From a checkpoint of a small transformer trained on Wikipedia.
Size: 11 layers, width 320, 5 heads of 64, MLP 768 SwiGLU, vocabulary 16384.
Architecture: RMSNorm before each block, rotary positions, no biases in attention or MLP, untied embeddings.
Training: a variant of Muon for these matrices, 503M tokens, 7682 steps.
Each number is 128 + 24 x the weight over its row's rms, rounded and kept within 0 to 255. Layers, rows and columns count from 0. Numbers have three digits each. The size before them is the row's rms in percent of the matrix's.

# layer 5 MLP up, 768x320, rms 0.107, rows 402-416, columns 192-255
099:120135141100152170118131146113139130146148090116174106092154188099140170171163143127089121108162124087134133104135134145131119124141125101122120098098166137119100097163123131103135094146142122
091:085120150130154170144115127107131117096120105160103117140165118089109129133109135121105122120138107145097124140133100110151080109130128135120156150131099135097121152109087119180124111114112138
088:132138109153125122156178125102151115102133128162156097128136134150138129089140140171110115114142130168152106108124181095104119126156082117138089100110151128093163156120164123087181102093128133
101:121170129154067160156163127142140122108144164141129110165134148085153106102151107134155162144112124118154173104139128134144131122194096134091143110137101152142112155140120145140122141095167167
102:120126130109163132188117133142105151105106141142119114131123127172101133150102153123165092137158157122114115110151153089079135085089142165115151142098090144177123139166122112100127104115077101
103:159119101092107125147144156083115107158105133150103150158122103096146161125114108106127147112129127111097128116151127150148161119112104114149127052148128169128175143165167169177149146124118128
102:131109116125125121133116167118123120121094133099154133124099100109159161094120083122133102105135147137108169142121110085133119109158126124128154103141153155100080093140137119109129145111074121
103:149159128108105123108146165179098139132143116116145124151139109129129106130150125114174136050148086133135129089129136124165149117140140118085097113155187130125168148124118125126145099184166109
097:110165092098140116134145147108140115122131139163108132145116118097151129103106129138144127102141148119101139132085141099135106100137158138118155156121114121130136122095141149147118136128137103
097:123116093123120112130125123126125138100121083116138133172123100114076101129134130172067097104132159119141163114139118133121142118128131148133095125181154144116129133138127140134082136080164149
095:107130098167157100131129141042162155162153135108167109123117126126132114140132126123152105062129132140163113150112148136159128133116144158152108142144116144133164112102126082123118119131142117
098:104136103129110118138157183127124125094139156138142192154088112101103088144123127144134143159115121124142174150147161098129102142112165165157126161095155137096111143142163131147092120112097155
095:092107144084123122142170161123124101152135136122095165137161115105089111145098126123157100137121105134133126114145110154076150111130129122127172133149133106128067111077116142106166142146077129
107:137101141156128111125117105135101139176109142128141070114126071130120139152157142109147097130153110147085104097129132089216108131127106149152116113121154133108100153091142117141147127084147103
096:114140154094136116160154148121117087150104087152130155122137156083125112131118148147156103139146101144107138124145139121109166113178111163153080158152137176154123142131104111129148165100151138
# layer 5 MLP down (transposed), 768x320, rms 0.0619, rows 402-415, columns 192-255
104:129132167107127128160133125110135161134116130126188137131137122094101167086144134094106141140126125164096151120096102079087160178142152108111117142118125096113112103113143145122106170117144127
083:120084144082126135117117128128167119110094109136106125131106149137102095142079104108110137151140156138160148100134123177115152152152123176146091141093107142122133120186144143085103149138114117
092:176116123125128093118157121121158175072153138133170139140124118144170057095173141111143108117173114096126179094107113133116151145100099142098106148152097154112159131132128136155111133119107097
105:156134119165095112117181127120117121155092144128128142099109147141102101137143167133150133155093091178090100160136159163111137149170103087127097119167083144174109127116138112142133129148141132
100:134123148173133156101085109123090133106143125118147102138118135133125134114124122113101132173086125110112145153124107160130113142118155113141144152098136126089134145123131107144112156129103094
103:098125131097153093109109124155139142123100136119088095105145114114136128131138099111090174171098114127099131124126151118096132100160113116133139131130127153133119084182149112152092158099100115
099:167095111131119133107117140152056108155105084142157158112113182153108124166132116157153117138079114095136118118146147143101136125099165132181104107132115140105156131152106110119128128115152121
100:110122086133095135098119137154086105138150173162099129115132143109126091137127178141167089120155130140170141098138131119121098173105118084162154134121133120169144140129135108109153115097101111
099:129094116129141132126156133145080095142170145172131145138141163085100145135146129117103115155115148124119096153125130154097135138154137182124119151085139135160131167092150126140076088097143110
100:190140098145172114157120127113153169138143137109130158146143155118111112112113123138095120132110142118106118166174088139115092102128115143119123140130111150121125105163111120107143141144102155
097:157155133122123140100103123159103081146136122107141125173107122107123118132135144091142125125164129085152103126127135071116167118146043139119165141156144159123131108152094142101144148143131127
093:155131151146115132125126111119142129143149109120105093141133143135124108143148115118134116148144093125161120115156093080099148120165137099130152161114106126139134147132112137158059140076146131
097:155091120134087141141156097122129119136097141141139153120110128106134104124159143125112125150141169147151120156096113146146130095125160165163170157144077135140159109108094147162120153150101139
107:137137096119164109154109080131135138087089101093099113083126167118121127118111149130130141108161152092123087167176121109144095121111166133106178144141159137112170140114148102106109120126128142
# layer 5 MLP gate, 768x320, rms 0.103, rows 403-416, columns 192-255
079:133141131175108157129109114183087084170102091111118140113114137116131117159169121081143174134143149142152132101122138179159105152172188116164141125156131133139111108132144184137125165128119156
092:131151140173105101090066161138134167173125138127120127139135165148101174128122095152126111104137155124127138157132138129124129154130123130150115156143101110094128116105145144114170114136106107
108:134168146118153122146102128149162116119141131117112119115099122101106078139156154117178147146147156134134132105132121142096158100174125074071130078133098101133111107167121148126123110094140126
100:145160163118144101129152112121153121097117113124171115191129103141148106076091127113175130132135142150144100076130166120133132110081132164148123096097120160128117171075129140102111150121142093
097:158144132181134136116171118124139162127142151129134086155093132091140133108135156150097135193162133113100121141138116135130147142165153149127117088153138087150119086135143141104177124119109084
101:121144111177101127159104149105117078135067138128122164100153185131124093163134158143152157140117137107118191129158087102122128094116133130104079122098090151131147142125131157130095159153151085
106:112102132096112131115141178115110133134119124139132105154129110153149133159114137101090105126164087075147127087117152116132156125079145169118116091129067148205119130153150101098155162170129126
100:109097169168153078131122089057127130151130123143134131071108091120107105179115093118158134104153146103146144095161115143121132145104105185116143109117137111091144150119127123148143117104109154
103:103145143111141133123180092124142085124107097175140123139143141147095127107122121072146113140092142094109129118084111117111120139135131160086101159149120115111152158078113156108124146163165122
097:135109145133173163086092125116116098101139123093137110166094115105099144125113133063110163113100143121163162092092135157146185108151134175131141097137129133147092136098160129130125138148130099
099:109125142058133109082160093137143123091149128154128102150132115122115136119099140131157122172148111114139114096167107092115119100170121084090155119108129104161130149121140155131112117133108146
099:137089137108155136155147098132148164093090127172146132142125143148122091149116142139108146128160166168143080098137106141145137128146150151162144158141154118168097151147115118127123166171127151
107:142094147097126114150112124093153139105161130149154100158150123125120114129147137086087105119125148127123167132136106184141158121125169111171074098071139167145144140152157133087186164148091173
096:102112092080112195117138143080161111138109123190128113166142095121108115141077123143113133121117154085105084120127109118114127139143132089148134102176130150144105144145125139082088179132126108